Weights of a small GPT-style language model, trained from scratch on English Wikipedia.
Size: 13 layers, width 64, 1 head of 64, MLP 256 GELU, vocabulary 5941, 1.42M parameters.
Architecture: rotary positions, biases, attention and MLP in parallel.
Training: a variant of Muon for these matrices, 144M tokens, 8790 steps.
Each number is 128 + 24 x the weight over its row's rms, rounded and kept within 0 to 255. Layers, rows and columns count from 0. The size above them is the row's rms in percent of the matrix's.

# layer 9 MLP down (transposed), 256x64, rms 0.118, rows 182-234, columns 0-63
size [110  82 101 106 130 101  99 100 104  92  95  96  99  99  98 102  91  91 101 105 103  96  97  74  96  98  85  96 100  96  93 103  98  87  88  93  93  96  96  95 101  94 113 109  95 112  96 103  94 104  91 114 100]
[[142 114 150 200 130 102 131 122 108 109  96 112 118 109 120 108 120 148 112 110 121  92 108 142 128  83 116 101  96 139 158 126 114 157 147 140 157 128 145  95 187 123 140 124 131 154 147 151 129 106 150 186 117 135 118 125 106 144 109 164 156 128  83 146]
 [105 136 137 110 106 137 138 157 127 122 158 136 145  73  61 137 124 102 130 163 133 112 116  97 125 165  98  99  95 182 136 141 140 121 132 128 116 126 140 133 144 116 154 145  99 121 151 111 127 134 155 156 107 150 177  96  88 115 123 130 155 129  82 104]
 [150 150 113  97 132  99  80 132 126 172 141 105 162 112 122  95 137 156  87 104  84 128 139 151 120 159 154 140 133 101 100 119 104 115 143 141 169 124 135 152  91 146 123 156 123 125  91 143 128 121 130 132 161 137 126 147 170 157 125 165  87  98 109  96]
 [ 96  96 125 121  90 126 165 148  69 155  93  83 124 157 140 143 113 154 144 126  93 128 108 114 114 147 170 145 108 124 129 156 129 136 173 142 143 113 134 163 126 139 153 147 105 123 138 172 135 155 152 101 160 145  91 139 169 119 125 103 144 138 101 136]
 [150  99 139 105 114 147 118 117 162 165 141 111 143 139 146 122 124 132 145 118 106 147 121 114 141 151 115 124  97 136 115 165 122 103 154 143 115 146  97 160 138 125  86 119  92  61  94 140  68 145 137 148 107 134 102 185 154 141 160  97 147 117 131 112]
 [139 133 118 108 128 115 159 157 109 158 137  90 119 129 140 142 153 128 134 156 114  99 140 117 136 118 140 103 144 151  83 149 139 123 133 137 132 131 139 175 160 114 114 133 116 112 131 181 112 100 123 107  76  67 163 113 150 183 113 178 151 119 114 148]
 [106 114 144 118 117  83 148 157 137 149 133 112 161 130 134 155 135 148 122 171 107 123 126 175 133 121 101 129  97 116 174 168 124 145 119 151 105 102 121 119 162 121 106 116  94 154 143 112 141 107 168 130 115 104 129  83 128 123 169 177 124  93 106 171]
 [142 135 145 151 124 108 134 148 104 119 162 154  84 139  93 147 103 122  95 141 125 133  98 143 110 101  99 126 125 115 127 159 125 126 128 134 168  81 104 102 145 130 150 159  92 178 162 148 144  93 115  98 151 108 156 130 103 189 122 145  97 113 144 123]
 [163 100 163  90 115 151  93 129 144 172 168 155 140  96 125 139 128 156 121  94 147 141 128 100 122 113 121 149 138 124 150 124 146 143 131 144 109 119 185 125 100  61 157 137  77 113 120 129 118  94 131 124 121 131 107 148 134 134 108 162 157 115 153 102]
 [ 68 131 155 120 136 158 160 151 137 139  72 147  93 120  70 133 140 165 140 140 127 133 124 139 161  86 138 170 132  99 138 121 146 129 119 121 129 129 124 163 103 121 132 125  83  96 119 172 144 140 106 129 112  99 135 121 147 164 116 148 138 113 120  87]
 [111 159 148 162 179 124 134 137 144  91 129 130 117 127 154 107 112  96 142 107 158 107 144 139 146 119 110 132 114  65 149 140  93 116 115 171  84 129 149 126 145 125 159 140 134 102 108 163 185 102 129  92 155 123 138 124 143 138 153 121 101 116 119  84]
 [131 140 168  90 141 138 127 165 126 142 143 145 121 150  99 132 137 132 131 135 159 132 112 100 118 114 124 142 137  74 145 146 117 147 115  77 142 125 146 120 108 122 103 145 114 112  86 106 126 109  99 138 100 141 160 107 149 111 101 141 139  76 139 214]
 [145  89 125 136  99  98 155 114 132 165 138 156 142 135 158 123 114 108 107 160 150  78 156 119 138 138 104 102 105 107 149 148 134 134 123 109 175 137 138 114 141  99 113 142 132 155 169 110 127 137 108 185  66 130 132  87 137 128  88 124 127 163 128 148]
 [123 130 100 107 139 112 120 113 134 158 120 140 121 120  80 158 125 148 138 129 182 129 170  94 174 142 105 112 103 105 159  87 117 151 123 124 159 107 123 104 145 125 138  93 115  84 143 144  99 172 126 146 172 138 119 123 113 101 106 152 134 133 135 183]
 [127 158 103 173 128  82 123 206 149 150 116 152 133 136 118 126 161 104 131 133 149 114  78 132 134 101 131 113 130 135 163 125 161 143 128 122 110 168 102 129  89 135  95 131 133  88 135 120 129  91 155 128 117 156 119 127 130 116 140  83 114  94 149 151]
 [125 128 110 145 121 119 136 127  77 106 139 133 144 131 133 116 128 117 113 159 138 147 136 111 154 148 140 116 161 143 169 127  84 162 148 131  90 163 103 117 135 103 182 103 100 120 132 145 156 127 145 125  65 130 161 113 163 102 128  70 118 124  89 107]
 [ 95 108 137 157 143 107 141 155 102 172 141 113 162 124 133 141 154 111 147 168 121 123 116  84 161 113 127 107 141 162 146 128 152 115 116 136 153  98  93 119 127  92 164 122 118 103 130  83 162 103 116 165  94 103 121 153 113 140  97 143 107 159 174 128]
 [128 114 156 114 162 122 148 123 140 124 116  57 140 166 116 121 139 153 125 137  89 145 148 149  88 142 117  85 164 143 151  81 116 120 161  91 130 117  84 141 131 151 135  87 129 106 112  91 142 128 117 119 120 149  90 143 116 119 156 156 130 164 134 151]
 [113 104 128 122 126 120 108 135 111 138 118 120 174 108  84 110 109 148 115 150 110 109  94 185 119  96 113 110 100 130 161  97 129 152 152 137 141  97 116 146 181 115 123 109 171 137 152 158 144 130 140 153 171 132 102 124 133 152  94 141 157 173  91 125]
 [124 125 112 139  91 129  74  93 120 139 120 108 162 112 139  94 143 158 130 142 157  93 142 116 136 101 144 116 101 175  93 114 111 131 145 143 111 172 121 153 131  93 128 132 165 126 123 145 128 124 189 152 115 120 123 125 177  94 159  95 148 124  99 116]
 [147  75 159 121 105  83 143 130 106 128 107 108 140 149 134 130 148 140 127 154 143  87 128 115 120 121  83 148 136  99 110 163 131 161 155 119 151 113 105 142 126 146 153 140 106 106 123  75 120  62 142 136 115 171 120 154 115 155 149 147 110 124 170 130]
 [100 102 143 155 132 157 143 115 139 163 115 153  94 101 106 122 131 101  98 144 138 117 139 126 164 111 127 158 124  87  64 178 110 139 116  98 150  91 104 114 153 102 140 158 121 111 165 138 130 156 124 107 119 145 144 148 141 174 117 167 130 111 143 154]
 [104 138 133 126 157 138 134 125  89 137 158 145 143 132 146 144 105 130  93 135 146 117 124 123  70 212 137  98 131 188 112 156 135 116 136 155 139 122 129 118 133 145 129 104 128 116 142  99 113 123  97  85 102 153 133 149 101 111 110 115  87 100 159 122]
 [121 107 110 119 123  84 124  96  91  98 100 143 102 156 166 102 114 120  91 108 139 106 126 134 188 141  93 118 122 152  92 135  98 144 154 132 138 115 142 115 164 163 185 156 122 122 162 113 135 129 118 151 157 110 109 147 147 149 159 160 130 149 141 116]
 [109 102 114 129 115 136 126 150 145 107  69  70 125 131 146 117 141 145 126 135 112 128 131  98 128  80 125 144 135 145 167 124 179 114 157 145 113 124 110 105 166 102  99 138 125 157  79 120 125 129 180 124 107 135 171 131 177 147 122 134 136 165 133 123]
 [ 72 118 145 128 141 154 123  82 126 116 162 178 114 104 152 116 115 111 118 121 129 163 143 101  99 153 137 126  85 172  90 139 107 143 172 110 116 102 133 146 139  98 158 129 119 134 138 177 137 120 131 128 149 146 127 131 157 134 156 143 140  74 156 132]
 [134 135 146 142 105 151 116 132 151 103  83 126 159 150 167 156 119 153  89 116 108 122 132 123 147 112 158 142  75 113 111 118 149 133 119 106 132 131 103 154  87 164 140 142 168 113  98 137  91 130  69 102 153 141 140 111 161 143 145 128  90 124 142 171]
 [ 74 135 120 118 101  87  97  94 119 122  98 143 100 110  98 121 120 127 122 160 131 158 132 115 148 101 102 133 136 169 132 129 160 135 132 132  81 122 142 140 151 107 142 151 126 136 108 156 108 169 134 139 110 123  87 113 117 160  89 172 171 167 106 151]
 [126  93 141 139 141 132 150 148 123 105 124 161 124 138 164 150 137 124 112 134 148 133 108 114 134 116 122 132 178 111 100  89  92  95 158  99 146 126 122 109 183 105 119 134 168 134 145  97 151 149 130 135 125 144  98 106 131 125  57 108 109 134 173 174]
 [133 134 135 172 104 132 125 116  88 116 105 146 147 158 151 102 127 129 101 136 126  71 181 114 127  95 109 117 135  99 100 111 135 134 119 156 144 151 118 125 124 147 128 118 163 191 128 115 152 120 138 146 141 117  93 140 193 144 130 119 114 120  89  88]
 [120 123 129 121 116 198 104 103 152 110 144  88 108 139 165 132 133 127 167 138  92 112 139 147 136 124 148 130 117 144 120  93 161 147  73 144 114 169 152 103 117 151 129 114 166 116 106 163  92 134 113 138 165 122 128 130 100 120 105 106  99 149 129  87]
 [126 115 152 123 102 137 139 129 111 161 118  85 140 127 139 166 147 152 100  92 102 176 115  95 141  95 163 141 127 139 152 176 133 118 139  94 115 118 118 188 123 146 137 133  87 146 145  96 129 134  91 111 126 130  82 125 134 113 126 168 109 155  91 135]
 [128 111 140 115 105 127 128 131 157 122 155 164  99  95 147 104  80 113 146 132 101 117 145  85 158 140 128  87 170 115 120 149 137 115 172 101 122 126 137 106 135  82 131 111 137 176 167 155 106 131 112 116 121  83  98  98 127 108 154 157 118 146 163 135]
 [112 135 167 144 141 124 180 135 151 129 140 114 150 138 136 147 143 125 101 133  97 144 138 116 152 124  95  93  83 111 133  95 140 124 108 119 120 146  75 174 113  80 104 131 104 118 132 155 130 118 140 110 112  73  93 102  91 139 147  90 118 163 142 145]
 [117 132 143 157 108 141 123  99 121 111 124  93 155 130 154 180 117 123 146 119 112 129 130 116 131 136 159 108 124 170 116  80 153 106 120 108 115 145 112 125 209  87 121 146 124 116 113 148 119 138 143 115 164 139 144  83 146 135 135  91 141 171  84 140]
 [122 145 167 140  87 107 147 138 121 166  81 133 123 143 141 133 146  94 138  81 163 143 123 133 132 126 136 151 149  87 106 148 131 149 130 107 142  83  98 132 140 122  89 128 141 145 132 103 136 112 161 110 129  82 134 168 143  98 143 169 137 116  93 176]
 [172 128 126 151 106 149 145 126  98 159 115 144 125 118 115  95 120 141 116 143  98 152 118  74 118 122 174 115 134  75  86 113  87 119  93 165 132 148 118 142 101 173 118 154 128 105 134 127 136 134 122 143 120 120 118 165 180 130 145 151  99  98 141 103]
 [151 125 151 128 101 167 159 112 112 127  84 109 124 133 110 129 145 107 125 109 137 106 134 123 127 132 127 124 139 170 143  99 105 109 174 105 169 127 131 137 138 136 126 133 175 153 156 152 103  61  92 143 126 121 175 139 137 108 108  93 151 184 120 112]
 [121 104 137 120  95 123 114 133 176  89  88 171 122 181 132 121 118 137 104 107 112 137 142 127 135 160 103  80 147 145 100 117 118 142 128 101 126 129 119 123 154 188 112  91  91 148 150  85 156 161 140 127 148 112 145 154 119 144 128 101 139 100 149 135]
 [115 159 137 141 133 137 108 104 100  76  75 155 120 140 134 136 129 128 118 120 120  72 102 108 125 107 124 182 160 119 121 154 144  86  93 120 119 110 118  93 123 141 153 145 159 110  99 174 127 148 165 142 121 130 100 134 131 162 168 125 161 137 139 141]
 [124 134 118 141 124 176 103  70 165 119 171  86 123 177 123 117 122 162 101  98 145 182  99 118 160 118  89 128 140 169 117 104 165 136 121 117 142 125 141 128 127 160 135  97 125 129 110 123 122 102 120 141 118  97  91 134 147 106 140 146 104 127 119  98]
 [ 78  70 135 138 126  93 138 111 100 133 105 153 102 131 135 119 174 121  91 127  91 126 123  98  96 139 109 124 123 112 143 143 114 113 123  95 144 116 147 111 145 133 117 131 116 130 170 163 126 141 104 112 135 115 124 197 132 173 119 157 178 147 139 144]
 [141 127 128 144 112 168 128 111 109  93  93 128 146 129 141  87 135 130  89  85 117 120 148 109 137 111 104 129 130 118  56 149 130 148 105 127 122 121 169 151 138 166 126 168 127 147  86 131 139 110 172 103 155 118 158 171 141 138 142 101 146 100 146 156]
 [140 133 136 122 118 168 126 140 135 138 116 112 125 114  86 147 141 103 105 113 137 119 104 126  82 127  73 140  89 168 183 102 105 134 118 168 141 126 120 165 139 144 156  76  88 134 136  96 148 113 138 130 145 155 105 106 144 169 157 126 144 111 152 108]
 [ 93 109 154 139 140 127 112 140 129 144  99 119 141 113  81 162 139 150 126 119 115  90 124 111 112 142 132 149 135 155 163 149 129 139 138  84 112 134 128 131  72 109 109 150 155 119 111 170 107 169 136 149  85 103 141 161 151 130 101 148 131 147  80 182]
 [ 88 137 163  97 176 137 143  93 158 108 123 159 142 131 155 148 144  99 146 102 122 163 102 107  99 151  96 118 116 103 124 122 125 174 101 136 159 150  92 112 114  91 126 149 155 127 122 131 127 125 138 115 117 140 129 134 153 128  86  94 143 130 195 137]
 [113 102 132 128  95 139 103 115 123 159 122 140 181 138  96 163 112 112 121 104 113 124 116  77 157 159 108 141 142 108 120 149 108 139 174 162 132 137 123 135  96 115 178 123  73 134 141 143 129 148 149 114 116  88 119 109 125  98 173 155 105 156 131 150]
 [164 130 136 115  97 155 115  91 108 107  95  91 160 129 135 165 120 140 139 111 162 133 146 124 145 155 140 129 163 117 157 141 118  77 106 142 105 128 107 167 122 111 116 115  77 120 157 112  85 137  95 146 129 123 180 150 134 114 147 154 131  88 147 103]
 [138 100 129 123 115 142 126  68 115 115 148  69 127 137 106 138 162 132 169 130 155 101 138 118 115 122 163 117  96 134 147 129 166 127 139 143 120 146  96 147 159 111 138 115 152 115 143  77  87  86 122 136  89 123 134 177 142 144 134 107 112 119 116 172]
 [122 123  98 144 184  64 130 123 156 151  83 155 129 132 126 130 119 130 130 123 133 135 144 127 149  89  94 174 109  63 137 128 122 117 130 154 107 103 137  87 128 104 136 131 130 136 131 114 158  92 120 143 154 161 144 136 133 128 135 166 169 165 117 128]
 [ 94  99 103 115 125 110 119 123 158  62 103 130 157 101 110 149 110 156 113  97 109 144 172 135 150 114  97 151 115 165 136 142 107 106 134 136 133 134 116 135 187 104 168  98 153 158 122 142 134 149 145 129 122 156 168 122 123 119 108 120 169 123  91 131]
 [188 127 101 114 119 172 150 149 117 122  95 107 142 136 118 106 136 106 113 101 105 100 138 132 118 175 112 113 162 145 151  93 109 140 106 112 128 142 135 140  89 153 124 118 119 125 152 117 161 163 158 139  82 133  96 172 104 130 101 118 170 105 111 157]
 [ 92 171 138 132 127 138 142 103 110 105 130  98 118 133 104 168 156 145 133 131  92 124  98 150 119 148 140 120 154 150 102 124 151 125 146 128 117 130 157 151  78 141 171 149 122  81 103 134 162 113 145  99 105 109 131 138  84 127 147  88 120 116  62 124]]
# layer 9 MLP up, 256x64, rms 0.119, rows 183-234, columns 0-63
size [ 88  89 110 115 103  96  99 108  95  98 103  82  91  97 103  97 102  95 102 102 102  93  86 101  94  89  99 105  97  75 103 108  86  90 108 106  96 104  97  95  95 108 100  97 104 104 100 101  91  88 108  94]
[[117  82 122 114 166  93 148 141 132 126 124 126 129 117 158 123 110 129 134  71  97 125 117 156  93 166  87 134  65 120 132 114  98 136 150 152 166  97 168 132 134 164 129 140 166 137 118 118 131 139 111 134 102 111 104 163 138 153 122 125 166 164 131 127]
 [137 128 139 126 112 118 160 121 144  81 120 138 118 140 142 148 110 116 179 112 161 126 115 117 124  87 113 123 129 140 175 143 144 152 117 119  72 166 136 108 134  95 142  77 147 127 158  91 124 120 126 151 107 115 144  94  67 122 128  98 149 154 154 153]
 [159 164 151 105 132 104 107 134 166  91 164 136 131 120 143 107 165 140 161 118 174 144 159 151 156 145 143 136 127 139 111  77 143  85 123 126 111 108 100 148 128 140  88  83  93 103 129 100 129 166 124  98 108 124 155 135  96 157 114 125 148 126 140 118]
 [130 107 154 151 121 115 131 118 130 135 132 116 121 120 135 121 119 139 165 100 106 141 162  70 122 120 126 144  81 118 102 157 135 148 130 123  97 160 105 171  81 128 136  99 129 110 105 158 129 142 138 157 114 133 112 197 168 147 184 101 107 125 143 118]
 [167 120 172 119 141 145 132 102 114 132 153 161 149 103 132  71 126 127 124 117 125 132 120 148 113 111 131 106 111  93 185 134 132  81 136 103 114 143 162 135 106 119 140 141 151  88 125 104 147 132 130 139 117 180  85 160 135 101 114  84 101 165 141 121]
 [134 140 155 121 137  93 139 110 142 135  82 112 132 149 144 163 152 139 138 109  97 107  96 132 116 164 170 121 176 109 109  81 161 102 157 145 116  91 150 112 119 133 137 101 101 111 160 116 153 127 110 129 153 124 154 114 102  90 155  73 111 120 144 113]
 [150 132 143 102 136 101 142 102 174 129 134 138 138 151 158 151 133 118 164  94  90 166 150 119 175 128 109 100 108 130 122 138 129 108 164 115 151 141 114 121  88 118 106 143 116  93 103 119  96 112  68 102 154 130 167 130 104 128 100 119 153 159 165 144]
 [127 167 137 119 150 130 126 148  97  79 109 129 120  93 144  99  97 117 110 146 150 146 108 120 146 104 179 137 107  93 137  90 130 130 143 150 115 146 124 174 126 155  82 140 169 127 145 147 153 128 133 135 149 159 124 113 135 134 138  63 120 125  82 156]
 [164 149 111 105 140  81 122 110 183 105 135 117 155  98 130 121 137 129  85 113 127 144 135 180 105 120 159 126 167 118 126 133 109 119  95 128 135 105 106 158 119 132 134 120 146 118 127 118  98 117 129 116 134 171  86  86 170  90 174 104 145 108 111 126]
 [149  78 100  96 121  81 132 115 106 133 136 156 162 165 172 160 111 149 143 155 122 175 119 126 104 144 114 140 130 134 136 146 143 161 110  94 148 157 102 100 120 110 103  59 150 118 143 106 108 135 129 139 142 122 110  95 134 132 118 127 124 147 170 120]
 [122 168 106 100  60 127 116 123 163 111 105 154  96 112 141 122 107 105 116  91 132 154 123 114 133 156 121 104 152 120 138 142 135 115 125 154 124 113  79 138  89 102 161 139 149 151 126 131 144 138 158 124 152 193 124 129 145  93 169 104 119  99 110 136]
 [138 120 134  80 128 155 101 137 128 140 180  78 122 143 164 110 161 123 115 118 127  72 104 118 177 124 147 133 120 135 143 122 143  97 100 149 101 123  93 118 117 132 140  91 132 126 109 124 130 141 151 115 170 156 118 104 168 126 159 142 107  83 135 166]
 [148 139 136 117 155 145 119 120 131 137 132 111 147 176 176 106 165 116 129 116  83 126 135 163  61 130 135 120 131 136  78  99 149 124 135 147 116 167 100 115 112 100 128 140 160 111 126 120 153 141 112 144  84 119 109 142 104 102 185  89 132 121 123 127]
 [118 118  92 146 132 110 147 136 139 159  94 107 140 124 100 161 144 126  65 121 119 106 153 114 127 123 135 121 120 102 103  72 139 152 119 165 137 126  94 130 101 154 154 143 139  83 141 182 136  89 122 124 146 173 118 129 125 157 114 140 166 124 153  95]
 [153  99 101 111 128 104 162 135 124 110 111 130 133 113 133 142 170 122 137 107  61 106 109 171 130 117 148 102 139 139 184 121  79 158 148 164 133 158 136 103  93 137 148 126 154 145 111 146 149 133  88 132 145 124  85 100 105 134 152 112 123 154 134 132]
 [119  92 198 123  94 153 136 131 126 139 128 141 133 130 109 120 133 115 127  89 117 142 170 127 117 151 142 101 115  98 134 138 126 104 112 159 125 143 115  73 117 141 122 150 117 118 182 138  86 130 118  78 161 133 137  88 111 113 180 147  92 127 122 140]
 [143 107 109  86 129  74 135 156 112 126 144 163 145 135 146 113  95 110 135  96 133 165 142  88 176 109  98 158 110 110 142 173 114 173 121 155 127 138 158  93 150  96 142 135 136 108 158 135 119 132 107 167 107 100 146  98 136 125 140 134 135 131 104 101]
 [106 142 131 128 138 150  59 122 137 138 128 113 109 123 146 160  96 148  99 120 125 181 148 132 112 171 167 152 148 146 135 100 177 127 113 118 123 129 153  74 100 144 112 145 187 117 131 126 108 123 140 130 126 116 172 124 103 120 157 111 140 139 122  95]
 [123 136  84 107 145 107 136 130 116 108 152 151 120 177 140 164 128 129 141 123 129  90 177 150 114 114 121 137 138 134 148  99 149 154  96 135 162 139 140 113 143 138 122  59 144  82 117 125 127 137  91 106 142 176 154 114 106 163  84 107 125 132  98 132]
 [125 151 147 144 131 141 151 127  98  88 143 125 159 147 142 149 136 135 113 102 108 148 118  80 158  85 104 186 100 109 148 138 109 128 125 162  83 105 119 138 126 150  85 101 135 132 170 171 128 122 116 151 133  86 110 167 140 107 120 110 120  95 128 147]
 [112 129 106 120  81 133 159 128 115  94 132 140 151 116 156 152 141 157 133  91 109 115 135 128 155 102 140 130 115 116 147 129 100 176 147 135  87 117 129 129 156 179 116 114 131 138 120 156 201  88 124 112 148  71 128 123  99 130 126 102 166 114 113 133]
 [158 103 130 123 143 120  98 136 168  87 133 108 121 145 131 114 160 151 136 109 120 136 130 178 107 146 145 137 116 108 113 117  84 135 116 148 111 139 145 136 124 112 155 147 144 149  89 133 109 112  97 168 126 198 130 154 164 107 138 171  84 152 127  93]
 [132 128 130 119 130 148 143 169 133 137 133 111 128  78 117 134 137 111 183 141 140 133 155 103 103 117 120 119 139 133 150 155 184 122 147 137  86 196 121 118 106 108 114 114 149 109 135 130 127 140 151 138 151 130 140 116  52 116  79 112 144 114 146 157]
 [155 133 117 102  93 125 101 148 147  90 107 125 147 118 116 135  93 119 152 117 131 177 175 104 111 119 138 103 160 138 135  94 148 125 123 144 136 116 153  92 148 173 137 107  98 132 100 156 134 138  96 149 132 172  83 120 118 129 162 121 122  83 114 172]
 [137 130 112 145 164 120 149 163 135 101  96  48 166 130 126 141 124 167 137 145 142 127 160 118 144 131 137 139 127 142 148 116 122 171  93 132 103 107 157 154 118 161 116 139 136  83  88 109 120 157 117 123  98  84 131 137 119  86 144 149 131 133 103 153]
 [149 112  78 109 172  76 130 153 108 146 174 137 122 121 106 115  93 135 171 124 138 149 143 147 116 168 125 117 158 105 144 111  65 141 123 128 128  96 118  96 122 143 109 134 120 141 131 116 171 115 150 141  74 136 134 115  99 107 120 129 169 125 128 135]
 [135 110 130 106 101 146 128 156 108 117 169 164 145 151 120 157 156 180 129 112 151 107 119 146  88 131 161 157 128 118 128  81  83  74 138 133 141 109 108 150 117 181 168 110 148 140 128 123 108 131  87 143 123 111 162 128 141 105 113 145 106 129 120 153]
 [121 106 114 147 131 115 155 110 153 168  87 150 122 152 108 135 131 103 126 150 126 113  92 108 132 130 135 128 114 123 182  92 122 161 128 122 130 126 109  82  78 151 148  94 181 111 105 114 111 115 110 144 120 114 133 187 116 118 132 150  75 141 156 121]
 [102 124 104 126 126 139 150  97 125 163 108 136 138 119 176 169 109  93 163 101 145 129 194 158  98 104 126 109 117  87 117 141 152 125 138 156 125 136 137 140  95  96 127 135 159 129  89 147  93 120 104 124 108 134 130 152 108  94 111 116 171 149 156 110]
 [123 169 109 121 150  94 179 174 123 140 111 161 125 124 119 128 146 124  79 122 127 117  98 111 135 115 112 140 160  67 113 181 105 124 152 114 121 128 105 136 141  97 156 118 115  91 115  88 137 143 120  87 116 145 145 141 153 126 113 147 173 142 114 149]
 [122  98 126 120 144 177 119 130 140 164 132  94 130  95 138  80  90 108 123  83 118 144 162 129 146 154 148  95 166 102 112 148  90 131 136 139 135 103  79 109 115 123 176 143 133 117 125 179 134 129 102 139 132 127 149 110 148 106 133 149 109 138 135 176]
 [121 147 117 117 151 112 103  91 135 114 129 135 148 123 142 162 132 164 126 141 120 145  87 143 113 107 131 177  85  97  99 101 131 139 158 162 123 115 153 115 115 169 163 154  91 125 100 115 143 170 131 156 113  95 151 160 125 144 105 101 152 105  97  89]
 [131 139  73  72 140 129  79 120 121 145 123 169 110 132 114  77 125 135 158 107 129 131 125 147  93 121 129 150 173 116  88 144 124 128 128 127 136 102 108 107 146 125 136 138 145 129 110 129 136 125 125 174 148 178 177 165 168 133 104 148 139 148 129 154]
 [147 102 107 116 112 152 121 126 109 112 137 106 111 115 151  50 120 142 120 125 124 158 134 158  95 140 131 112 139 164 122 160 120 125 126 126 138 132 174 112  68 183 149 123 155 156 103  93 152  96 161 135 171 116 137 140 125 120 102 125 133 137 106 106]
 [161  87 123 146 158 114 144 128 156 117 144 141 126 123 101 112 101 133 106 119 112 113 129 143 130 149 104 162 112 137 159  76 168  77 148 120 110 149 166 119 112 119 183 119 131 109 132  94 139 144  84 119 132 138 105  96 142 160 116  92 126 133 168 166]
 [114 123 124  99 124  91 129 141 183  90 155 133 130 126 142 129 122 127 165  92 170 118 119 180 146 138 102 174 100 162 139 148 150 154 151  92  95 122 109 113 154  96 145 104 154 142 140 125 125 136 137 127 153 129 152 107  76 134  92 108 134 116 117 160]
 [150 123 130 147 182 166 151 149 132 123 147 106 132 118 110 101 174 145 112 130 120 159 154 110 157 122 133 125 123 105 107 115 101 118 140 184 128 124 133 145 100 187 114 148 163 132 107 102 144 102 156 117  72  89 105 138 104 138 114 109 137 135 146  92]
 [147 121  92  95 106 154 116 155  83 146 168 111 144  79 108 108 168 161 166 155 122 110 144 127 121  97 125 153 129 125 122 103 100 154 150 132 105 124  91 128 108 141 114 152 165 146 101 156 107 142 157 160 111 125 103 137 153 129 110 142 130  69 134 133]
 [152 145 134 110  94 156 153 104 160 126 134 178 123  93 154 105 115 117 186  85 103 115 160 114 104 136 101  93 132 133 125 134 102 115 104 171 140 141 104 141 102 113 150 107 153  94  97 129 170 161 135 107 120 144 149 108 129 145  94 104 132 154 121 141]
 [157 126 155 140 145 107 134 183 100 116 115 120 146 122 155  85  92 131 141 117 149 112 182 120 114 126 133 145 138 151  73 145 124 114 129 138  84  92 131 101  89 147 128 141 120 120 105 168 182 129 118 110 123 163 114 143 123 116  95 110 154 147 163 141]
 [154 134 132  93 165 132 103 130 166 126 169 142 104 133 126 126 105 144 144 146 188 129 149 153 153  99 114 130 112 121 147 115 108 189 146 163 106 122  99 159 125  88 108 146 157 114 102 120 131 126 140 130 107 144 130  70 128 124 138 124  96  82 119 103]
 [137 141  83 104 106  96 133 109 134 141 130 137 128 112 152 145 143 166 147 104 104 121 126 122 115 124 146 134 167 124 107 153  86 178 143 106 159 102 123 162 131 149  74 125 172 115 106 147 148 150  86 113 163 159 139 147 104 136 140  82 159 135 142 149]
 [128 124 134 101 146 131  88 121 111 131 132 117 152 132 157 119 138 126 151  99 105  82 156 124 116  94 159 196 135 106 113 147 174 156 152  74 122 160  89 152 113 108  90 125 166  94 140 145  96 146 110 120 114 139 136 148 133 135 106 109 117 111 100 134]
 [117 154 153 139  98 100 143 123 156 139 155  80 125 101  98  99 127 119 109 113 114 122 135 152 166 139 125 156 100 130 139 145 140 138 137 169 141 113 154 114 108 152  98 142 125 174 138 123  80 120  95 121 141  81 132 155 151 157 155 123 123  64 149  98]
 [ 98 105 128 113 151 141 168 172 132 164 138 108 123 150 142 141 153 134  82 149 115 128 104 139 123 174 133 138 143  94 142 122 114 148 117 114 133 131 122  80 113 170 181 134 145 108  88 140  85 133 108 106 111 109 114  87 157 131  99 102 160 100 146 140]
 [136 141 132 129 108 129 107 132 161 108 140  98 126 115 138  95 128 130 156  98 121 155 149 130 123 111 135 122 110  89  86 135 122 127 123 164 105 102  79 109 109  92 141 131 110 125 115 208 144 139 155 146 130 160  99 152 141 173 137 101 182 149 154 126]
 [191  96 109  88 107 152 142 127 108  70 108 111 150 142 146 122 147 149 108  94 120 124 150 111 169  92 159  92 135 117 132 142  99 124 132 168 143  90 119 127 127 128 160 122 109 143  85 143 130 114 108 156 136 169 162 133 104 121 158 138 147 125 131 120]
 [165 121 145 105 165 147 130 193 132 119  88 157 152 161 176 120 129 114  96 118 120 154  93 122 102 137  93 120 164 141 123  79 113 150 125 183 113 115 131 115 106 113 154 172 151  94 108 121 141 134 136 120 131  99 135 107 107 102 109 133 130 130 126 140]
 [114 114 118  94 116 135  90 153 112 141 153 108 122 100 110 148 149 131 118 149 150 175 103 114 132 137 161 152  95 119 125 124 107 153 124 113  95  93 115 134 137 151  94 158 172  97 136 165 119 144 163 137 112 131 134 110  79 140 135 102 111  99 191  95]
 [158 154 140 135 130 133 107 115  94 185 159 137 115 181 126 133 151 122 148 129 132 126 110 132 104 166 135 151 129 119 157 142 108 126 149 100 101 118 126  88  88 150  88 170  96 122 159  97 142 118 112 132 172  71 111 140 131 128 116 133 118  87 142 127]
 [ 95 138 200 125 123  91  97 152 145 135 126 112 159 138 180  90 151 138 165 109 171 119 139 123 145 131 117 155  85 154 115 168 121 153 113 144 116 151 130 141 106 112  98 124 166 123 124 138  99 141  90  90 168 130 117 125 130 133 120 115 112 116 139 111]
 [ 91 125 144  95  97  86 154 131 147 150 153  94 137 125 168 106  87 110 111 141 123 128 140 162 164 115 144 177 125  92 138 157  86 111 108 102 141 133 146 121 113 123 134 131 139 113 113 165 125 107 140 122 165 139  97 119 107 132 163 153 167 144 155  83]]